{
  "hidden_size": 160,
  "num_attention_heads": 5,
  "vocab_size": 4058,
  "norm_place": "pre",
  "positions": "rope",
  "rope_fraction": 0.25,
  "tie_word_embeddings": false,
  "optimizer": "cautious_adamw",
  "weight_decay": 0.15,
  "lr_head": 0.00508,
  "doc_mask": false,
  "train_tokens": 148400000,
  "max_steps": 9058
}
Each number is 128 + 32 x the weight over its row's rms, rounded and kept within 0 to 255. Layers, rows and columns count from 0. Numbers have three digits each. The size before them is the row's rms in percent of the matrix's.

# layer 11 attention value, 160x160, rms 0.0384, rows 117-128, columns 0-159
114:104120083111107143155107136119160106109158106199144122109123159122065214144159108102106120100126121149086159178137115183121154129160126115114165157133075142102120150149076150122144137097201099124117152132161112103161134133128122105115077142123129210100139117102133139056135133135102178136139130107156171095124123118110168152152142120132125108109107084122098162081119170150129086129201115159139167206166117068120085136009092165110146054112126106113031181115143129132088125117092152
097:128049122122124150094148042127154102093205104187192105192194188123088150145092121115127140073132115101131119124181112147119135107143147177092136149133116150114131155141143080074158205086158127179083166129187140155094152139067127178111084095110135125178098137081086189123142108100159131111181135101157148112119133136123131100112122128129174127140084130139128177159085104180077133099102092150131151088072160115117111129143129135089080056121120149129158114118148161144138130128096069
098:136120129152151176193173138164127139082101101063105166147155175123130100151117110180139120060158141105123119127066114154141164127088118104141118057087184112122130111119158135106084161136060197094104119174137098143094105166124140111142112158198122132147070148139199118171126114094135113170121080088103168205164149124118126161063103159099129151109134174123145141116198167129068105134076122115091110131106103190170144087148105076185128137164138111154126146180141078103132108136135130
111:137148096099100106211134156097133103127173100125162115134130159145162130193148120148102147151117179136136128149050084098052169132103139129173152140120123081109066110068132177191065122107135130121169140103125078143129138154159111112101077193121138160162137100156161150154150165141117121153112114094101102100071139096149069155112108122108103129141144100138093144117102148093162117161094154160104122132066114138122139034139202083106149103144143130173084187142138040060115135152132127
115:145101103150145118075106157146174094121188146156190125101101112050130161100223117077140114133096151095101124134146116171100069091137111083088124201128142127112116167159130139135116079122154081133113165131137102125121122077121143141130134122096174155117153175167076138072121137076115121119163130166168163125115122155082201135175227107098143100110107131118116076218132085125099107136165133132127177163128113091086122190093083152158159072178119152127106140121113136142099126151120144
101:145125177125142166093149102149161126150152157145118144101140185108119137094099137067144140133105091095103184173144144092124115159159082185088117224117116142106096091128125111159148089123160066113165140099142129196137183112121086112066098075061194141075089115145039172080130156126128069108146092154145073130127109145136176123144081117075154152105141105104164124119092089140146162151089105138161179137107146156110127164136113161074122159090148103114085121098149129118104065120153081
112:130107124132182114134176128069099126100087112149063134148116119137132082141119120153099106069134085189159132098109080144142108170153159106171077096171144101134111070129141152124120128181166101103146140128167140100162105213140195152075075125137155163135136115111132160138118098175134160149099115205138160100090145123220105087152105117158111075115119157102118100096106158152146118096173112138124093088174115109092138184134196085126180144086152189117148140151141062162137150065114122
117:150144148113085101124151093106136119135132130099105123174147175104147087075132097104108148127110123105073102119131159107121232144183117176134117182076112146124109062110128103059139223120130174152155121104167150136089123131132126137171118203126121148137118108100159168139159113131135107126149178057119084177186099131120096187170095105109114161136130124112153203124126140142135128146021119161131110104032125149120148065108148140096146132130141136091117108148125193089098142119150117
100:136123134167141157078150148175082141103140131134047107116133099128139056112113150140196083119112122146157109101137171048105111120153149115192153066087168160187141119119156127091177176177092103120124103122189136085140086126123148141133040092078105084180148099113098123141149142152169179141142143099153181085164097149143137110173126118127094124082128106128134134120115089188190145115115124094105102079152109107109135186161098099082129120112118187095144137140136168143116090054098152
113:103155138127122167068159123097134125150117145128080109105151165108156111089122189239115155187160156124077161129184095172145078130156125115137085202156089155119130142130158103132157062071157110091141099115113137151152168161130091109109142135129150133106148116118085155068144118157127081102154128176143097080116137159160119092095112117096170120124122116118102074084099176123123166147166197161112152161117123123093113223155095120094112154066156120099116111084129156151173151065114074
100:146088121161163175120110096147129103124131148189142094128141164061161135104143144103205074107095114092161092107169125118128131096085132146137128190156120128134179160139153175066150132070072123091141151111153105132109123136113145160177155148073096076112118088114141153153126151114190159094090138146157164114096121166141148051162168118096131129133111066098118108186078099161154143164165092120142109127079161074110125188142150208117093103113154212146141174107126092084137154093096135
102:125165106117077101120146167173145096156101088160090114083174133141179108102114156167128142130083121102124132106151117095123103169112123161143135116158092104166149107137171139128129153160153140107139171155145129083104106053199167076213139154123106117101115183110080098138121133123139063079148114110148104172111127102164138111123090133113122158154129071160113085084043088128111126156090116184161156173143153058110143135176163196115144053169140122166107089123095130217132098101135104
# layer 11 attention output (transposed), 160x160, rms 0.0401, rows 117-128, columns 0-159
114:086170112074159187166154113147125115130108140119153144114174078147130153138141124090098119086145142159190055102155141175115113131169108139134166098133134158142053093146089164130083114131092116077195038123084093137153189192145085127139098108142190128132084070131171098117114117103125128148105087099119066129111147105078142176126127129173138086151150111138061164143194167146154107102086173108162120129135102160121122106109129110172127128127109127071108185120155168098175143127123188
099:131120157153073121124142147160112139106124115139112183111182051154144103106143145094069126085130141141162130148166073137120114133099152139185167110111111127176146124113148156137090138137117108113099137126107160093196111106103137122174135094115091133173063118132143079089149182135185167147151153106094036164109163132129103158110103162122135129078073117161141123121175135110100115160118091080183156131089142169146149129225137131058119152088073152171113070069078127113202093142140151
097:201118126180111108178087136102132091097112132145185111156036135122140145183131131155095145116141128139080167145097138121108122160123154116041057107127164136133077125167162139098123075137115130107133111122136166189106113100128126092153156165089160082133160125133144142168133105122169118185144133124104148144148122189153162157110148123128084190056126147090165155155034109087162126108108118117110122089161139134127153122123125165081141104106158155139147152136107100158096065129218040
114:138173141130128181164114130151137086131145140167152111130097166109106139129113102151138158168136151154179155117075121177113161139222117106098092139135142144143106050187147184146145103118147142142144160175080168144089105113136062112092132115102154156117150162126132076128142091156029091141140116090101143097159147137176156130130110118142176114171043150086123111097088188085165120130098146126091173118148122125138142082086139125167220094122072051135106154116121143104087153088134110
117:099172167110101134122166105136091145072130113105107167119171083112135103145138050110070096062196162214181087090149120136130136144105109172236138133119072122118170120129109089168106144137123093128144143144144072140123157183131119148099107169203159093154156125102109120085096125162125143103060129131107138109116154097057105143121113114150146182122132115158123195124163101175147136087156142136153069098167115175144134129172152133110110164114099148079128158152136155150135123088088177
107:154147170069154110140175141120114172147156138109119124077179093126127127089130109105126099113141173118150119104198101146127147127145148141095136113102090087122172161122158132147158148144098093134135166137124125063085110093093141168171071150161216149173097184120081128080145138156113131141076142132128116109053179102090124126150119169127152148124135133161148155148173132164127092155101134118193057137067149138109125156091153084129130114058089128127092102050140126212154219134101158
112:102147120145180150106154150107131106129129117095131126157139159138163208131157158143166132125104158118072156140154150170165070093164128122138113029078141148070123178071134180128159144107190130138126090167133109129142165130175112097140177101127108168096098131143145093219118143105104137110172126106138165114098101173123108209105128136132135096132137113112074058108110127143070176164152124136137122137120089087084147103144091091158098086170141082054158101205104132134123088170105111
121:130088182092145095157112147177156128158144147165156104122143130188132112098090140071143147130106101075111156170113137094148184128098146138063130173131124157166131106118154128108131098137092122110129173164075149125109084077095134123121124114073079089125083145165181107074139096139147103180151103140083137161100145121162094143100077147147129139098084108123198152110110167123128092139092142138121178155048196102171114054161127193141159125150145122178097143035138075118153170160170139
101:116085128135161085021111124091119164162129111120123160120102151127188152084086085130140116148185136056081129136125146110177090134125114186131130150083121201154151130123143108190188134111159123153112161163096136118188181172133127107154123145165106130084157100148138125157085132084127163108153083150129115153090146088153098158099172164114163113128145149147117111119082144135030114182129057139141088130151122104109083147197119137072090103125156117107119162166090097143155062148135094
111:106141087096127136093205151130102160162083160125085115080177091166152166101109163042128161111075099156143057130173167151176093125134135111080167130121150070103148166098133172150175162173145120117110169156139104142124145089136146150131137073164127129186126160164075135100141110127153100131136119178118157142061103050085133191170159119099098076150110104137136103104147060117119138145137102094151138154108069129108129125095150081152113177111103130098140096128150133184134147140049151
099:104083163151093138106198155142147193102117083097114184123187086093179117081087075120119082118136172163127118130101161085162106129123129138180113142133135170130139133099111114188152103108178099129197131099126122122198177088117166161169101128145096091140145144069096137118109198173076129114151160125073127147183135116105112121068142121136151111127155193121155097106165132144109154119093069099139077144133101140184142104174159139125108140152072144099123078104094159158150083064099092
100:137092120140154113039166115180111153053172100175113175107109145155152127093122133157137153091106104176124155185111135116118128151116155168106123132176113126135149146147117137110122168111065115175077098140115159138121076114113150115153123091151076091104114106187094113129130116134172118111153086124071108152135112159094127159116155130144145153108093133114206144141120112131073132168147107192098142198111214080149104081235143152116123157139187131139088127104106145096050106165082108
# layer 11 attention query, 160x160, rms 0.0551, rows 128-159, columns 0-159
077:140161126148051085158137173134140116130083115075151093099133196185171181142083087172143104111118123159134108150152140080131165195153131068146125143120115124140082169131121154146125113191154101114084072134110136140140119132140115080142130067138143091049110205165169115170124141129149118133177162149147068124110083071145121132115080091126145095068114139150153202128121093125100102178094138164169098139130083123096147059139145166132175170110121146170104114102176140103146153175112108
071:145150087126085128165203130123157119103136115133111130156189083189130163154135092144158064100138123122115087120123143127149094182123159168133163133123095144140062189150118115176107097168131065141167109088177103142141140186155064090120127096189128098103160128167130072070114112124082129136106153110128085121111130131069120143174106076101174170126117092165147103130172141092164127152108141146153060163155125165098095118131180133033190162096111139151161139198150127148120175132116121
062:111124122114101107082153122131191134163136146140108136123141089134121160114064117129120188096155111029163081173092116107143130096151110048174120136136181109156149120152160136116152122157127136066112144124127095136135099148099143186109108108139050100184063134132193186114169135155153112160153132136134109108128083071135103129044175147166118139153121087171136130103127116125090110145192127105152098160134097133103135120129113066237099107092145072158166116153163070143151117132145117
071:193084097178180141158115102146145096064148134119115061144103143078144154139179105126170144124097100164114152102137138096114115147180130138137099090133170105074176166136144122131144137125110051199095159136153146146114175138128123058154156109098163170138105092136073085151086142114083139171142152096144161146119095152100084100172128094164067148119095171148152163141098111152114139140146173104076158155170096077115137132071167129057107110151171203095131188138159127134136160164163106
074:082157185069133146087128143180090127156134091169106149129118059080136095099170169142110176104077114092155161105150095151143169135108083121116059131139186160107103070109161122146098149092178150115116088131071106085131155103165169148116104156058079104130096116095121168118165116126153145096175060118171128124167099093174105128062151117174142090166162123138116157137150115077144123086179181116097151107093132105126159093130067088157158098177082113130084118093154134112156140104097142
090:141171127152055098148161144149138156153080150099122114148187125164176200145080104149134124083098099133118083184131142079160140179115156099163144112127106153153119176117123160164109127168131092114151089104148100151160091142133131087137113061199084095072146180155152128115125169132119097151163128154134042129114106135122091144147092083106181146109078103158155169113174079126108103170097128145150081167152105119105151070135191097101173158041119108156158092121154149114146183149117150
123:096068166105211113086112136169133105154147106176110139111079100100095071143142164084101139160136118091124159151123098133128150055151096153122155118133139117103152051119128113132144147088126173109113144195068139128109103068149164168150144186101157179181094123085118190197131130120169116113148103121128192139141141097162168122094206182151114098125184121088091110092118149137106131094125132101140162094097128087175149147091086105195109088167166107114096128116097089125108086119147104
207:160183085163087159157123131080123102085104161094143107144179165144148167104097075180158149094119151147095102109096159121108124162129155126117108153097127134176141182156120159115107092172117096129140145084186093153115156172114093073094086063135102073078120133180129076086094147163083168162121159104165094112092096180104108126109065067156098165154067147155173150176129090116115132187144133158125076154155101173105152113147145159132135163081137147149201154158156133130159151085148109
086:089160171152152128153124154133121125145161089115197127105131105124079108104120096134104112081207123174091162130112166147152077097136167201126074138183117192097164160155093079111091114182084116107144169157138150161028140162085148110145157110089158123149126095140131108096077101074121111151165187149130135107209225140098091090141118108178152111105140131105104117084136134114149125191135113104100111124139127104130150146167156146126147085135115114144118108162101138143112077081152184
094:104175163111133114101140110135103163167080130116058134081176140151167114101069105148068149119186172171136157097142101181120083113178191106172104176194158082124126103105094108144090180122133134177157081099127143166133179132112104125119137139158122075131103106093111087095079168078073121115127130128083108129122158112144137157135150120111142127156145155171156158094057168153168099132114146093159111176119128169094146101149156146171063088134158097066129049170118115143167099119129171
085:096131103142039148128120128106137168204093180100088124114113136143122232140087099138137153156161118158152109061116133036195166109092120189081171181131139091111120142138098116107139106143123149131116104091151137182167120115101136144101076145151093148150135094120130137128145148083166117154126155096141080139128110130162137133117127116123158184088134124085167111140119182086120114084121041076160138113083111144127103109179120124158101182145058107118124184121162131128147075172143179
092:082121159121114127144148125118056092134086164127137164159176119088146150060125151150121079166137179102160145110079107157202094101117117114086140162131087149173150101093133167127116130149205133136154072154106121099171148199109135144120114148167124102097148125141106076111155084158108136138067166066100104134157091150090114126130106113133122133097142193169129102147074137191159149105126075112073135166133151188058136195190161092155127134151091113081114136177094145135171126112131174
092:144133099088095069160143076045097103156125158145101146081170168140127125117135148106143143149095100092178114096187147079098139106106155137116130104107102191085169086121103152072116097148126116223137202140147179151113158117124165085092123153087107108095080111121152126105195133153123071202146114164179103114084110114166142082096157131141122077120112150099105111120173156188103161103165134192119158139115159149136088088158134134116115165088146093167076136101122113136151140158160167
083:163142127137122124160142087163068121139128112104111173189089066094155127135126115118089132151111117140132189112164106112184118106171106149098111118199116057067164154104115141097112174142177098154139069118152144106104157121120129166057126186176114144087129091147181205096091173125140118092112158141109115064163130133154113154103146142167103119106125165138129160108097095100125110142173103150111163122183104117094165132158104151087085125128070220090112102066072113153140085095160150
089:182183173126117107128155202132119142153135143165115163160139118113107113109159093180157098141115147114086079099098135165131169145179141106135142127145111126098137033097079084093086118065174164146131085147128135110165098153139109163197092137100130131121119135135151133157098085176088130145074110135122203121119162134188048136109133090130069138156081102086129056121099190153140072110128102121072125156135131140149169105143161210173137152182142084124120118114133168122140098127098133
091:141115140153126073135074140088111136147102109147135116072109110149049137107136117095135177121151053130109148138171132171124140110097081101136117061144170140138131091119142173068156128120097128171081162098188146143101107095139077143122143095156084119150140094147126145121176183105124117168150113207104159123103110131176109121156128082150154094094089120173180055170109097177134152132184095085077200125142155128188131132118079143158111180170142094108135141138141084163130096186187105
084:077125105163174149057198107143130134196106174118163177131166092154118189096133122131133135123112182103107131138143143135214125126115144118084139138094088148085131142135112087147108098154194109087128121151134065149112116081077102146092178181155117160159165130181098101079133098108127132139143163110125100086159090113035158116132170101129162089173173139117147107102094138119110117131108154101121070098147086168090077131085181144067141076150086152081111082160120147106115123147154126
087:093123062161150158172141103192095051072129085141142098128119132169089161123162122139140105179177140165154181133095133145131176112154114107119143100133172109110118139128183102144176148151070103136179201144157065130140090050094116170117113147103113149164165128138096123107123222081127137100130142139128153116121144129172103148132125130154182131110096102120178102167127152122117141108089114080160085129157136139145152122149104098146081132150123162114185101129111099165046090039135075
090:123140091097091184150191125117103127179068123138099126088150186141127121143062141105154121106129112146105134119071137178023111148136143131116144121122175160124096149160184150184162192121089127096128192174093160158169174101162116122117098093082163140128145120135096189029145072129111115168169163140146150085082101093110094098087151130096141129119145082172122171109179134157097123125132175105144131129123117134084155166121088119131122111135172096081141130117141137153182143066123085
088:126151139041144126138100115136089143153169103099142100101151171080179125068037153131118130087154122204167087115157128132158070113114133074185102141146081129100136107122087077156141128148108173150127140145097164129182151142139110141145122103126164148102128093106068107163102197166122101128083096115129155118133136196104133187131131094184135142105110206130126153082126191095167131128126116179114171078131131170101219142155062161103112158133149134135128099124148138147132125107145074
094:140114111056206143116162099121171155185191184147142165147111155084116163151107161115171106126058170099152090097143102121129114133074160077127165153116089105145098092163102159114176142188156148081109128113152123133155130097147108113154157098110150114084094130165168134099181120143110128113122065094140106170125127095112089150159145150145098130185136140126088124161137132201101189091132154115080143127124117166023113143107098111141054119140106114118112085133193083118169151141114183
084:108085114115133129156138143136210169132097160161171109127072115120133130142096087181112205131101122097118117118208153083141198158129139109144151099121122059157108128109140151130155169176142157129131189157179133114180157101130186085105172110101117119114136036147082156155186131140148103156142105149137095123108073108139087119128187117145094085119120104080152149094111134058123097101117115144111131151126071123141106124127080179152180110109145110099128140078108074103122170145209075
080:073151199144096124192088096203137092089187084133092065129172144093152198105132101115131143163135105113135152103174107078130144073121129154112107168167035135102156152130177130161162171102142085135072088147121131131128118136132148132148128106168109146099172183109163089155091098104149070112171145106099127157142148116135150118078130087134161138105164116148128172093173089107114150101062166128120070105085218107158090111095125110169125090109112109150150145109105128093124129168126141
080:153108112239112091131092089117168127149182126109119140118141101074135159135096093136103122115111108163158092129191115098179119162133102135082125124145139134153160125165206035124126103154153091127101139103145140205142129080084089160127169134114113147137176120138135147082135155149164106145151151152198160128191127081135164072123165161098138126149057080136095166066139125099046128096134172106113105069150085138174125148121097122126128125111153106175076108124154121132146161135085157
080:120136117146146154115100079175145126194176118091231146101170102090191150120134101115122143192089104132130079113113079078142141145117109090086171158130093088168105104122090071100113122112117114180193168131173128110152146109069164151108088151181129131108147143168183148143075115114149166196120116119113116123106119190162100069091115108110166166102132143155096122097189138116168097109122084130128152141125113132095099183141105077099126108124115106190140126085046112149153112123087124
093:087163156067197147156117125112152106126127194126118141108160162106152144119130151110129080121077158106115147118125144172147161234095121116146156131142128094130080108118066169149097132095175193170077115082145098088172137060103135155117180129161177114159079070101191102165078169158098145139087124149114130083063127134112150159068165156131125145194100128097137135171153170109094096146087154107117134137122154177047104152156136118108091117145144107145093118143129084128150119120100139
089:148151168181152174176135161078096108141095146173159148137171116088170091119154145137131133057119161120184075106118091198125173135133136058128073171161072116146146141115086084102103110153157187133103106175101131125165139157179141105148101079152119148124070205105155143115142088155155119135118122121121138136122092163179186151115151148128135226161125168113102092125119124041119126146134121049094077151115092163112118139104145097131147086096115121113142126102146101056125113128110140
088:099159085106170162115117155125176091104094162131167088171109121110140169116148180137155130181112135095124069107093176100097162110141119135113124151124101116140095065183108138143129084130163181129078142143138144104151123146130121150148132112112169139136073115119123089162110138163175082132050102090191070135115138054134124115147151145090089150174039145154131102125117183183129121087121144093125161174125147165089112158140190140151093114174196071134095175132187132110088173183101113
097:157201143142092094158133164157124198173118169134151152130153127101108074113079164123105125094101163151171105052104027134171153104137122076145101163132053170117170133087101095130121146128176162127172119123091176132188130106156172138183148134144080114115141085109131168160126149106138113119113120074133125118160114112177087117048140130165116175166085111123066137093141115160106097102114108059135108110129120153149142138134174114096133096100207087115130156170154178139151158120140120
089:136126102107116106078138193141101172079106090121072111197115180142116070137087157167133154168178149167066152209134107124074157105122112141165122127098094150082126142119126104120220149085089120180072160121125135137101105175109155122117110110126113144137104117112068100183126135118146100111087147037095169109144147137145095105133126083140099077072112121104147141184102118102184101129162143083182103101096148143101112097100110165091133184162124132155150206132135156123160129130149119
090:145123102119204082124119140155147111135139117138137124180099133180153148121172104142112080157152136149119093100086125087094125111083058141148138126077118061131149117159123163062088141118080137133080122108164094131098143148121107111156086107097176193132148149139100127092153172133141141129145126130171127159095166068113167115196197128147117078133101118101128080144094133200134140138131156119038159136093103102172082080092123105157156207154185190172098097179152154121128109172141117
090:165108161142110159155111118110068120125149103090102108164096130078128140178147139150130150112122096106093060146219165116113081167084125125170165131151131204114078123140145104167211117155133106113109096165113152168113078157139160072108163121104114103108145139124136170120120200106147116144143073209098110196102167152188139133132080114077143121082149133169135134177181114089073127087111153153128091106091122127135139132104113177081119156133147166123129065096167133072116126151096087
# layer 11 attention key, 160x160, rms 0.0541, rows 128-159, columns 0-159
063:131146110095101121121142113142143109125139132153066118175146087104123180064044100150134161079128128130152097158150068117086095064117139111108145119196177069150127161124142121144066085127136170147189124083137089130219143116068085135124109113170109121106112112163143111126106143110088121107131104171167091099147144218091127155087126137125179164137085133162153150086135102096090150079164205156146077175115148165146145117177119170155124164147117079162176132115136122124152135171140140
100:129113093138080117101111098095185060147159141134103081106103132092129164112115088137108197104096142142105064146149127090127169133141118092114150141104147102144161117165126211086082073168149145108097163068174072105152121085100127077153096091156077133123143124191156123145103180176121116160168111127174138091083084146143094150109148093141114129147076154164141097122148111148059138164150173136097092145111098131092161095102144181156114099105130102186180134166200117134146152168193132
150:115134175116166097133148166134082177161100096133129197112137096172131090152126160111096091137181128119177174130157121177139137098085133139133156086140103152109105115076128072180164168080095146117133110181086188116120108146146130185127158173090153148140139134068133150124176063091145135094124083146086123147173176080119163126121130152077143093091165098081088157140128181130171109084129096090142158076115151117202070173132103123126154135170116143078078106084081132126112109105060143
251:153152072177090136107098098120147099125142180101127083147129155102158181098129087151149182117092129153094082090108128101118134159169162107143108152101150109161152141178124154108100086179128094164108156074179074136136153131116119094117104081153084115120132121210138092124073168190114142152140165128163136095109064164114101112127099089172101164160059153184167127139115095124082110189134164135095092172147073137110178070118146143134096123066176111155162139177188123125136155133177100
081:118136079147108102169166212110146100077084122129133079081159173166101173128112094162154119074146158133120058103150137137094116164146143104153159134144101130169098137145136190135113130187143068118125156149141107096107110163128110082120065123137141114092089139121114089123129123154078115188099156109148137153113107125137094105117071059149110174132056150118213126182096108149127103166167175159162061128154158156115152098131189118110108160089135146156142181156142110121167192113164070
059:154152080116112152093117108109179093147151125124128095096145165117141147058147092145127182109088112138121078097163101104117126132192139110131113150098164079127122156165139168114060100184164089145133144087145062080148131130110080128131109127203095111130124151171154096112112187136096090142125196122139149118070089133105083154144150092172148144175081151146119088163139091126106132167129138159142070147129125143100191052130186137119103104141137098115177145222181135128092163176174097
064:092093168116199130167139178125100181139111075181137135088108106170127084151145152093143060155142119115151174162134135156117133108099087157113122078179108148107067131099140101155172178096126143105148097172077158138138092113126155168127136147087167127130086098049102167111177095084144117087094096106121135166150193076164156159143129164099143101094148128086089122127124138096154120078155113105154159115120182120111058165091095074088155130180070144087090127070104139108124084111101133
041:111084159109126084115137112138182160196121166086146168128148107110164152182137112147093136159163065177130145120211084179149120110128156105133157112124125140121130094094148092143165147111114183116136113158148144123134135146160148200119177147144101184123198192155187172150149110124194126050130102130077115130162104143146118147132155135085186097114143087107058126091160142123123094120093095120137174072069067154180120141141108139126161139132108102128077083128153141162122086140110198
088:145131108078119127116125134143094197046130081143138099217160067128153148112118103143126137151176137190138125206152141159107089115150156094133163158143120080114158170125148058123116157113108081165190134088074114174122135198047149136094112166102103132119128153066123126087065123148131140064132150094172128146221165173106145120136110144081125147103143122126102173117152066098144149140132129077157164118149112138170101136137104093115153139142140111146162109138110135069128076125146118
095:129149084092103140130149176141109129101158114152147134141141170095132102071148136160084140083126190158154134105082145127206065116152063123073114139094093088122160151093104089172065111154127089146134102082128128126169158181118086167143126153092128134120136097127071126121077124108133149158095181096146095107139073135089173126081111090153074166137126127127165178170138126118135143094140130164171138155126084175104168116146163149102107202147160095072129147169137169103024105076150145
087:157144117111149196155150135140110120119189127122060193036126113103117087079129118120150133107148176085109133201121082153099156119134139146129061014119123111178126087065150131142101163125127152102143163112096114124110127117165107095157137110174123105137177065118094110121093146120140132106102094160100131107056116129127120097131141161097143116102101130198124146094167137129118151098151131170200119129126139155171123077121075110112142214054121142149087160149116157107146177135131167
093:082135122084220195157148147152150099089077136128099168142160165168112072083095143134150108093150118130162100109107144180114122145148196134159130102100138115090110134143070087207095144105117156117181112133114193105081150137130122083170173137133176075081178116127102117142141100120103164164108157083123132087114058146161153117166163120161114143181168106078118146132110119134146171141162070093106108108111138147110166086152168164099165114124114128130141169139103142135081194137118044
092:145147132123093105127125141177178145133157144125125082144155177128104111152122121096105165175130128090186054128137154089117146136121124142088096080051123134186162096139148125088200088107112161113072131133105094098121148135196117075143115130086151085132183032127137113096142137142138095136121097151124181140133098108153128056121090174126119075067157095109166164116104143182177148112184112103079134072186131158107120157125112162157160157133154137170096170099064119147140143097172094
088:130154116160140149116118177129059151107127119214114096148148073144157037135142108111105155101131062166126155135110093136155112113156165094180090152135174168112156144092093114208114073122115082166141099162128125147129136088110175129104099147135128096146086061141106108176081186095141186090110139096127146129145110134149089109088154102160176171142167144192150128156161155112133151120095125122146112124126129179100133085111201169098146107154159154110129140135071134101080198121170066
092:105123058141159106081141133099145162142128153152121147154103175125152111075057108087124113078136157181152097075155180186093163113174165131157090151163095150104173082170106154087105159132161112181145127085139185070151116114062105105133184105176162097167122139087127161182122082135109133152085091099108124135110149068084098136102081120098157119176159145089125122165086146174146113162153110136081140131131168147094167171122139096105187134156091113098138185165117131135113133143196135
089:200119104197118078086177139091133080097140163109115115136145107149111160160103144120117195144166101086091109173184168107138158067161105099122176104166118110165151055107097139102153149109054169080123181119137099129113161150196128159103118111104101144113140134152194202157153080142170148134132119172155127098081088120135108070099115128064101112157119096150174149133139129128109108101169153185107145102112045123105158123131122146156120134123139139164171110068147111169129133073165132
087:110081039060208167138157158178161052117104153155131111172140094098152125187150147147064120159089118112135171143096144214146090124097179131112137075112160126130125193106157108144078200131148144082164147106117185141168193149121152171083117133149123094134160140162129133064130153101141098100105075112092128152148126149165099099140134174123144122164103122130135109096115101093140191149115144104112167179148120113155107080160156106096117106169108141113122181147110113140129118182104130
091:165082054094134127149105121125210164136128146135132149185159106116130152131175108090154169109172170107049160124081120097117094071145103098159177078128113159126123192143146080148103135142121084188127115122094137153171108067059106147074140106151154142152151162126161161170207124058134210116150132128068128115116134142132130175174157142148124074124109133140090121104173116116109141118102133170138152146087096112105101090070045153136127150105125097140106105109124135107115173123104157
092:144087103124099093134170154144189150142130090110138127057081150159096172095152120148144141151107188117143085140151077087056107119086098144081122141067073154119126127098089125111182103179123149109106118118118163169135144125093089112159140104087111089120124130085118127103199081076185075074129131149150142114133157119145113144137129115163102139120144186124135139180114119131121139105137131090131144118173165154093052116122169175156082195099210110093130127122241114167144143128101136
090:108106200122101132127145141126163141064122161162167137117142159125137105153125094146115081131092126166107148065121081091144152108160115138159112176136064101124122103116130133080108194077149104164158130126139134049091136111141140117155157175104164096141120076074084112153128150052150128140105169129162080129164082123127159152145172119112081080157147153125107191157098110152214149114129079119162109074195096165133131161125074150127131100056167081082141135189133170113120099105173131
096:086107112103102174082132082137184151174129131129126162063085112141081111160136155139168076167113109092132065156131157105132179167136169148096160114080139108160088087139086129095127149089156144119083138134056105107144180139118108109182186140137128136155106153184107116168118141154131119097103093155145155102136128146106179138114133163127154134140103125075141129073074174155168163061140074086083140146184071095090133112142143127156146127163200115130132154107186099206100127190092114
086:145100100180136078149097081112124117133148156137071103087133179142129119154154129150092119150124132141096156187141077128109150110129115169094089118085147138140112102094167183112208068075118116087118170172159124134141119145164148082160126145106161206150105083133145182131136144108221089106117067135145144178141101040131166095089198147128189098127055139122119112137116151122133108131184126125097141100136147127172100143124133096122119158100136139143052105080196092120143123160161134
083:097165092139151193152096155088124135117182098144159152087166166116109157176130096126138167120118127151139152141094159103154131133155134138176095131101160152152130135205165113132103150145124079095115144089134000139104102150109088127068110127111138100092082069093074119123118169165134168170116143148143178160146183181112108148147147135119101099072113132109155109154177089065051134159184166152145082115165138149134107143108114136138161170089088142145151153097080119089099131151119082
082:166179134110174079130123113127137205153160116125114119119117069113119181124116062098141129207117130132125125113166127219177110103131125114116089107127119138114164145151163132126103184125106117102092145148155110227139119091149140147140132134109096151177133047135131153058118106086129101117149095158128127156149184127141104123135125188107134066105114125163170101076189150077132095086121173078154094138149060110159130175093108151168126089072116115104117143095114111211126111136163155
084:087110145129137180170138099108088099105166119152007161098096077164168117109120124124150130137159101171167253145119122112101170122140134111187124139141113181141150145163107171125108097131136134185136055121075088134129089088115116165093106138137137082129166112106116083164187096126152137112081123141121122123111069113103146161155128171153168055106152097143092153117137160147101164103145109099157117157165106150149119158141116118188136148098125144167119180048072101163134128132146138
094:106117117074145153069117057163150080126182186134117092151084123142125157142156211147165133160061176129142153076138132176113095113164165177115135127128108121089121114179093176129094146163206189151047073106185131118154158120160098070206165086132153135168046135134115095162144166122136116144089116116128114126072067146080125164093122154083104123112116134125123132147098137134132149144084126153113186108135166130103164179162116117117114143105147098096136150136127144129089119142119110
087:098120082115164198152135123110119113159081147119108087101061126188125092095104113097127087112093165137088163135143093130176082136067093127183158106160126159146151172131228125129136133114152134149111154153159125070145139136116097038144172144115115195125120156134137156135151063165118142136079141014152127117114098127143167134123136101148079183127130146135138099125093141131153108127170116104166146141186131139112190160158106140053096130110144127103141135131157148158201135104131063
094:093108124105185172068145135147200148195078194122150144128025162126109147065119130119196115144103134129154130081151112165134122147160169130100071116121144061162143100213097153118105122122130198145069147157140159124077095134135129099190145070124177155138123159144122136144157069146124122143129109159118132118104094133095143128158148162136108088144115151130095147103083127154151076170111096117068138155113118145164124168108097080162151109116121080151057140155191152128117137111095116
094:150141126149191134131117082112110114097146134133129169082086190136110112048154028121122085131198146153175116133123116116114078109125112148231131134155097148124128090131149085134127174140117119142125099085137132109137174145140103110138108157098156141166151073080163159136126140139132071114076149075113151124131118175125116139149131146184119153126152144153114147172059180156176108094151051132099110159146138151043193160103121137079078183089150124088127155118145146101142092136167098
090:163180123147094092116103132107137086210109147121180136089138183094136182079124125139075170072219139179120185105084081125111119148163098155128129113128125115117150157131153089108120184112133162151128148086096122074075154135108180171098126085102104112070148104144160145158126144153127130090141147175147084112165140082099116117145153069075130160080130147144105148151110089138099136213106131161079052117161096135168156163098132103150162103082159163115138120141143162092103127161078156
096:125126146145100155103126151146185091181129164080137154205074168113128142179085107106145137147123080118124123094181179149114215133132187133139106141120181113145147139125109094131106070177097128092124164054138155129150098108156155164105164084123084173157121118171094120140102092113148132108159122158156086147192123049096111112149114160085096134184089090144104103059182155118165117107136099138113144138112114062129160152125121157098112111194142128175100104170126099123180106174072131
094:106190127150051079126164177118115168104157138159157113080135110171082099180154119112124123100106117142136149153112145123204100129094051126133102105080117150169156109143154189073136150058138056147120130114158045118095142121083164138148124154115039111116110156125169185149128189146141138191173106209108143133076166119120136111104163147086150101121127147104120119114137139100121147127112127129195116139078133137113104107125121136149077087096124151121158118108135109199154155198140124